config.yaml
num_hidden_layers: 15
norm_place: "pre"
positions: "rope"
parallel_block: false
max_grad_norm: 2.0
decay_fraction: 0.575
Each number is 200 + 20 x the weight over its row's rms, rounded and kept within 0 to 999. Layers, rows and columns count from 0. The size before them is the row's rms in percent of the matrix's.

# layer 7 MLP down (transposed), 384x96, rms 0.217, rows 30-46, columns 0-95
105,207,206,204,225,245,217,192,206,187,189,191,217,157,185,155,185,186,214,189,195,216,199,206,190,206,172,230,189,197,197,218,233,211,187,176,210,220,173,151,192,193,212,216,195,184,205,195,203,196,219,207,181,196,201,186,178,204,197,235,218,221,200,195,212,216,208,201,163,216,187,221,189,195,189,194,183,212,165,245,185,184,223,190,169,208,215,225,235,196,199,214,135,210,199,230,171
110,207,188,171,196,209,200,179,188,233,191,179,217,187,228,191,220,221,180,249,205,174,184,203,209,199,206,184,225,213,217,185,163,211,187,202,205,237,168,179,218,213,211,178,202,231,201,217,203,215,226,224,223,181,193,199,208,168,171,166,193,245,196,187,206,193,208,183,184,186,192,268,182,205,190,189,205,215,210,197,190,203,221,233,233,207,210,181,213,205,208,231,212,162,194,213,193
089,168,188,266,203,206,219,177,198,200,191,219,181,181,196,204,210,210,224,210,187,197,187,204,204,211,212,232,184,223,183,187,189,169,190,202,182,236,225,198,190,209,219,215,197,187,209,189,204,203,211,216,193,202,190,157,237,189,188,195,180,216,208,225,181,213,181,192,213,222,160,190,186,179,172,171,189,191,218,207,232,176,183,225,224,206,199,206,186,226,183,190,211,192,276,204,180
103,183,211,199,211,174,213,210,181,215,220,211,226,188,228,170,160,216,188,174,190,149,224,179,205,179,198,212,181,197,153,184,235,195,185,152,223,172,222,203,222,201,209,188,192,204,187,231,216,177,214,217,217,176,186,176,190,224,216,198,181,193,164,178,213,199,192,198,223,196,169,197,209,187,226,207,195,199,182,197,197,224,204,193,211,206,197,174,211,217,151,225,195,226,205,220,170
098,195,196,197,169,209,213,169,199,198,221,216,195,190,215,209,200,189,157,185,199,208,212,172,208,199,201,186,246,192,173,220,227,206,248,176,200,158,202,215,219,201,227,226,175,235,166,181,168,198,236,191,222,230,194,222,227,203,219,207,205,199,204,212,151,167,225,218,186,204,206,203,200,214,183,212,210,185,222,247,202,198,200,206,224,200,214,196,208,217,179,193,231,207,175,218,209
108,191,180,206,179,194,175,207,175,191,189,194,186,197,220,172,209,197,200,205,184,170,208,152,178,204,210,210,211,213,217,209,249,186,186,225,182,206,215,219,219,190,204,156,203,204,213,203,205,176,188,191,174,234,184,193,207,188,216,194,183,221,197,200,222,204,137,218,219,194,236,231,193,220,162,184,189,219,210,219,201,198,214,174,203,224,192,219,229,196,213,192,248,181,164,183,226
091,209,159,202,199,177,204,228,177,214,189,244,205,183,202,215,207,201,197,193,214,185,237,191,213,214,149,209,187,230,149,212,224,208,228,165,198,210,193,199,191,187,218,225,199,170,198,218,195,203,235,176,181,181,160,195,200,207,218,194,203,213,211,213,203,203,225,192,170,190,199,187,200,232,193,213,200,201,180,203,163,182,206,168,190,219,175,170,209,182,199,199,235,173,227,195,161
101,175,205,203,176,190,213,198,185,146,214,223,181,184,194,227,191,197,202,222,220,186,168,177,234,202,238,244,200,198,213,197,197,207,195,194,207,191,196,212,171,167,186,226,205,183,198,189,230,214,206,244,188,194,217,218,175,214,172,209,172,204,239,212,230,197,181,232,231,179,226,191,190,192,187,186,207,204,187,233,186,193,186,192,170,211,168,218,203,163,195,213,175,203,222,221,182
099,159,210,231,200,206,214,185,208,227,166,215,191,240,198,192,200,201,182,202,189,174,242,167,173,193,168,237,202,186,218,205,176,176,188,180,228,203,177,182,173,211,185,183,191,229,182,179,192,196,183,209,208,206,188,203,228,213,197,213,199,219,201,195,185,193,163,191,206,181,187,185,224,213,190,193,199,194,183,173,232,176,208,190,200,233,192,155,210,204,233,175,181,206,251,196,174
100,227,185,227,191,238,216,224,210,197,215,181,167,186,249,185,181,192,193,171,196,214,214,202,199,224,228,196,184,195,195,210,196,187,200,183,247,190,177,190,237,219,208,161,166,220,172,186,187,180,174,215,198,208,248,181,192,194,220,182,179,205,185,196,209,149,197,201,219,193,217,201,176,228,210,209,185,201,165,202,200,191,177,173,223,182,218,195,226,202,223,190,207,216,183,181,208
090,205,210,181,250,184,192,184,231,158,202,212,223,191,228,164,171,211,196,202,211,200,183,236,203,187,166,199,207,227,216,210,260,219,197,171,221,192,253,209,176,219,234,218,173,213,193,221,173,224,207,177,218,191,186,204,189,217,184,205,204,190,223,177,178,201,191,211,213,213,206,176,186,228,201,202,203,207,200,191,228,178,206,211,223,199,223,199,229,212,188,197,233,212,212,206,192
096,255,194,198,180,224,215,197,183,193,188,207,209,200,196,187,198,175,204,213,191,154,198,181,242,182,208,207,230,173,202,199,218,217,201,205,210,179,208,213,235,204,207,196,163,194,178,211,195,229,223,213,192,232,209,188,227,191,202,211,173,173,225,163,203,171,182,184,211,202,193,217,223,226,208,178,258,185,253,209,206,187,198,212,237,191,170,204,182,181,196,207,199,194,223,202,205
098,216,225,187,196,184,183,191,197,209,187,207,235,207,167,222,202,182,215,189,208,226,227,212,201,204,250,197,170,204,188,238,241,195,181,156,192,195,214,202,229,226,208,215,190,189,237,197,200,212,215,177,227,219,219,197,213,177,236,197,207,202,174,239,212,194,226,195,220,179,191,218,148,193,186,210,203,207,200,193,172,248,225,157,203,196,195,212,185,210,188,200,186,216,213,192,198
097,220,193,180,208,229,216,175,211,219,184,197,204,207,198,229,212,177,205,227,172,233,215,209,256,198,223,140,169,191,195,207,226,214,182,205,194,202,184,233,189,165,180,199,192,176,204,217,180,191,226,157,183,186,181,194,189,163,188,223,211,209,220,216,204,190,181,219,208,207,226,193,236,199,188,211,165,221,192,223,187,201,204,201,171,223,183,222,200,219,210,224,211,193,221,187,216
104,200,190,192,202,227,209,187,192,191,161,149,200,235,213,216,174,215,176,233,225,197,221,180,199,169,198,205,196,204,182,189,196,213,184,173,234,228,207,227,213,190,240,193,212,225,160,199,173,207,211,201,224,210,247,181,231,226,209,213,187,182,200,181,197,168,170,180,180,193,212,207,165,198,199,172,161,205,214,190,209,186,201,194,207,203,193,173,203,180,204,182,224,215,206,170,193
096,219,161,188,202,191,188,182,205,198,200,187,183,177,196,219,183,221,171,204,230,228,226,216,188,172,213,227,206,204,188,179,191,228,218,210,188,204,227,235,160,156,209,216,160,209,217,208,207,171,203,225,200,259,196,187,222,188,187,210,174,174,178,200,162,198,174,193,213,202,215,216,199,222,201,185,224,190,207,193,220,221,227,191,212,230,189,182,216,218,218,181,238,193,213,191,185
108,193,220,203,203,225,201,222,199,207,205,209,211,216,216,200,210,183,199,144,206,190,185,188,196,190,171,201,206,202,181,190,174,193,211,188,229,211,248,214,166,196,196,200,222,220,220,218,190,195,177,169,212,197,201,185,188,204,234,183,185,195,206,234,168,181,221,241,181,210,182,203,192,219,182,150,192,199,197,209,205,223,144,202,233,189,175,159,201,200,185,194,178,158,220,182,202
# layer 7 MLP up, 384x96, rms 0.221, rows 31-47, columns 0-95
100,185,200,215,166,216,177,218,157,221,194,223,211,206,195,202,207,222,226,202,192,221,169,184,182,235,194,187,189,216,175,214,195,186,177,205,193,198,162,223,224,207,199,188,191,193,231,200,184,233,173,202,181,175,181,179,211,186,199,205,227,203,204,207,200,131,164,211,222,239,165,198,234,167,247,211,219,211,201,193,199,203,216,170,218,205,179,197,198,200,216,212,208,209,209,189,204
083,203,210,181,166,209,194,192,208,198,227,234,186,241,233,189,198,175,182,202,214,168,176,198,175,193,193,199,209,205,215,173,187,231,198,200,195,226,190,212,190,165,198,240,201,175,198,182,236,191,171,192,225,208,152,218,212,167,184,192,208,223,201,205,193,198,220,200,199,211,206,213,206,174,182,183,213,240,194,212,211,176,200,209,207,258,199,187,142,188,208,197,188,214,199,172,205
110,190,238,231,210,169,187,203,195,196,195,234,195,200,203,205,198,156,236,232,195,211,193,238,212,193,230,223,209,182,169,212,180,201,180,227,191,220,172,206,184,198,211,202,203,196,195,223,225,218,184,199,161,189,212,209,229,197,188,235,198,197,218,207,212,167,198,204,199,202,220,166,209,177,214,207,224,226,172,191,153,175,181,174,205,205,182,187,167,215,204,181,204,169,179,163,218
098,197,177,178,218,191,194,190,217,187,201,203,211,221,160,192,221,222,226,180,164,210,175,222,214,209,205,222,209,223,181,210,219,218,181,221,218,229,171,177,184,227,190,188,200,170,201,184,188,178,200,176,146,217,182,205,196,152,199,189,196,139,219,193,207,190,178,180,202,201,186,193,198,213,207,190,248,180,170,193,225,179,219,204,194,185,173,197,199,192,228,220,215,217,201,207,226
118,175,178,198,183,186,179,234,205,179,196,165,180,203,206,217,223,212,173,195,187,177,172,205,199,203,184,213,184,210,194,199,199,229,189,198,227,199,202,199,204,202,200,223,169,232,202,204,217,177,184,176,184,212,246,232,222,160,222,183,192,208,208,180,206,185,177,211,210,177,219,210,222,193,193,238,177,203,197,229,180,234,181,201,205,223,230,201,142,219,191,187,220,177,201,158,176
074,173,227,211,212,189,146,213,206,192,197,206,201,224,192,233,192,166,213,206,181,194,175,189,219,195,195,155,206,224,209,208,160,210,218,202,196,186,176,191,236,198,216,200,204,162,226,178,189,210,183,182,228,213,202,203,181,224,158,221,226,185,167,210,200,212,199,201,203,226,190,213,230,200,179,187,243,198,181,196,180,208,228,177,181,218,163,181,180,187,216,169,225,196,200,207,207
095,223,193,227,160,199,211,182,191,218,248,238,179,159,191,209,217,205,178,183,201,184,184,184,218,216,216,169,200,201,209,180,204,173,203,225,175,197,212,200,202,199,234,194,207,210,206,223,190,206,196,196,185,191,193,215,244,204,182,222,205,180,236,199,207,192,212,175,163,210,228,190,180,190,217,165,225,212,216,196,222,205,214,189,223,179,210,211,139,230,198,246,203,193,204,197,191
093,196,168,173,183,220,204,233,215,198,248,206,181,154,220,225,183,201,224,190,213,197,206,192,148,207,238,219,215,169,214,214,209,206,206,216,199,228,193,195,195,198,196,200,197,211,179,212,192,177,172,186,165,183,184,197,213,161,204,195,212,233,189,226,203,192,202,215,225,185,210,179,203,182,206,218,218,165,220,190,201,182,203,254,208,205,190,172,182,214,175,205,175,221,234,210,204
095,178,203,191,194,188,227,173,202,242,193,183,190,196,150,195,186,204,252,209,207,182,186,178,178,220,171,226,200,233,184,196,197,206,204,228,219,199,201,189,221,165,206,183,183,192,209,203,204,226,215,220,214,184,223,215,200,154,214,219,200,199,198,178,203,208,158,212,198,233,176,191,219,234,187,200,191,175,220,205,221,195,227,192,223,168,180,178,200,164,189,213,193,230,165,219,202
087,227,181,182,177,231,212,181,206,174,228,174,212,195,181,172,180,202,210,207,184,173,187,181,206,147,223,174,195,194,195,212,182,184,170,201,197,204,190,185,197,205,193,242,163,213,216,216,192,221,222,245,221,204,212,224,251,168,205,216,182,202,198,208,177,203,208,195,207,208,254,212,175,185,198,200,162,203,201,207,194,176,164,218,170,196,213,208,208,212,210,191,200,205,209,228,200
108,208,186,187,200,204,165,195,231,181,204,217,184,191,168,169,229,186,181,225,223,211,212,216,181,222,226,213,212,185,155,208,173,157,187,207,194,182,198,191,204,224,211,188,217,211,181,180,161,209,193,222,214,194,165,169,196,190,190,206,192,224,205,211,203,235,221,201,222,162,195,192,230,194,211,183,190,163,193,214,232,215,195,229,186,207,170,236,240,180,184,215,221,212,199,210,201
112,188,179,181,178,214,190,202,214,167,206,159,213,195,220,192,207,213,228,177,160,176,205,226,223,220,163,209,223,197,208,210,203,202,222,231,194,222,148,239,191,203,191,194,198,180,181,222,187,218,209,185,208,194,201,248,194,192,215,197,215,168,233,179,206,238,217,209,182,194,185,192,197,185,204,196,186,170,177,178,190,188,186,186,243,190,198,190,231,217,206,224,184,223,169,183,185
097,192,203,198,200,203,200,213,231,173,187,200,201,196,190,187,192,192,238,196,214,211,160,196,187,205,213,199,208,207,224,179,169,194,210,209,225,229,219,184,209,210,192,150,181,232,215,212,181,184,197,239,200,184,194,205,205,220,209,201,209,251,206,222,194,188,214,183,215,222,209,241,190,215,174,200,240,208,171,175,209,146,238,175,200,203,195,207,189,176,195,172,221,195,207,164,236
103,213,213,217,200,197,205,184,208,223,181,205,178,196,183,201,162,256,198,171,230,182,199,187,209,193,234,190,191,190,194,206,210,219,197,198,172,200,182,231,221,188,242,205,197,219,241,229,241,176,204,214,198,173,169,197,212,202,154,211,226,241,194,169,201,217,216,183,199,192,202,173,195,203,191,199,208,215,211,210,226,211,212,186,228,204,224,183,226,202,186,201,170,222,152,202,195
089,210,172,188,207,166,215,223,212,206,175,191,196,191,199,218,220,201,234,223,211,199,197,191,185,193,210,232,197,225,252,179,164,187,218,168,193,203,162,226,185,143,233,181,202,203,214,198,218,202,202,221,193,191,206,192,182,224,197,211,209,196,186,201,209,205,226,210,199,237,225,209,195,203,196,238,236,209,191,169,203,207,213,219,209,181,198,165,164,212,144,210,191,197,197,184,194
095,185,212,184,205,180,201,170,202,191,181,234,148,208,218,184,208,195,229,177,224,199,225,162,183,208,205,191,214,202,178,205,198,226,203,207,200,191,193,230,187,234,227,227,212,195,226,181,220,185,209,241,167,194,199,203,219,199,194,213,186,188,232,203,168,209,214,225,172,171,188,203,215,186,176,176,221,178,177,198,235,184,206,230,203,213,229,191,206,169,159,201,227,194,185,176,221
100,236,214,202,180,221,210,212,168,165,180,224,241,186,180,201,212,205,188,232,218,198,179,223,210,180,223,197,199,202,188,189,185,192,244,186,201,189,167,187,232,201,195,204,191,244,231,191,188,191,207,206,198,195,192,238,187,203,218,194,140,182,185,217,218,189,210,217,193,191,198,199,217,175,231,170,229,182,211,197,197,157,180,181,200,175,197,198,172,235,183,198,175,196,178,207,201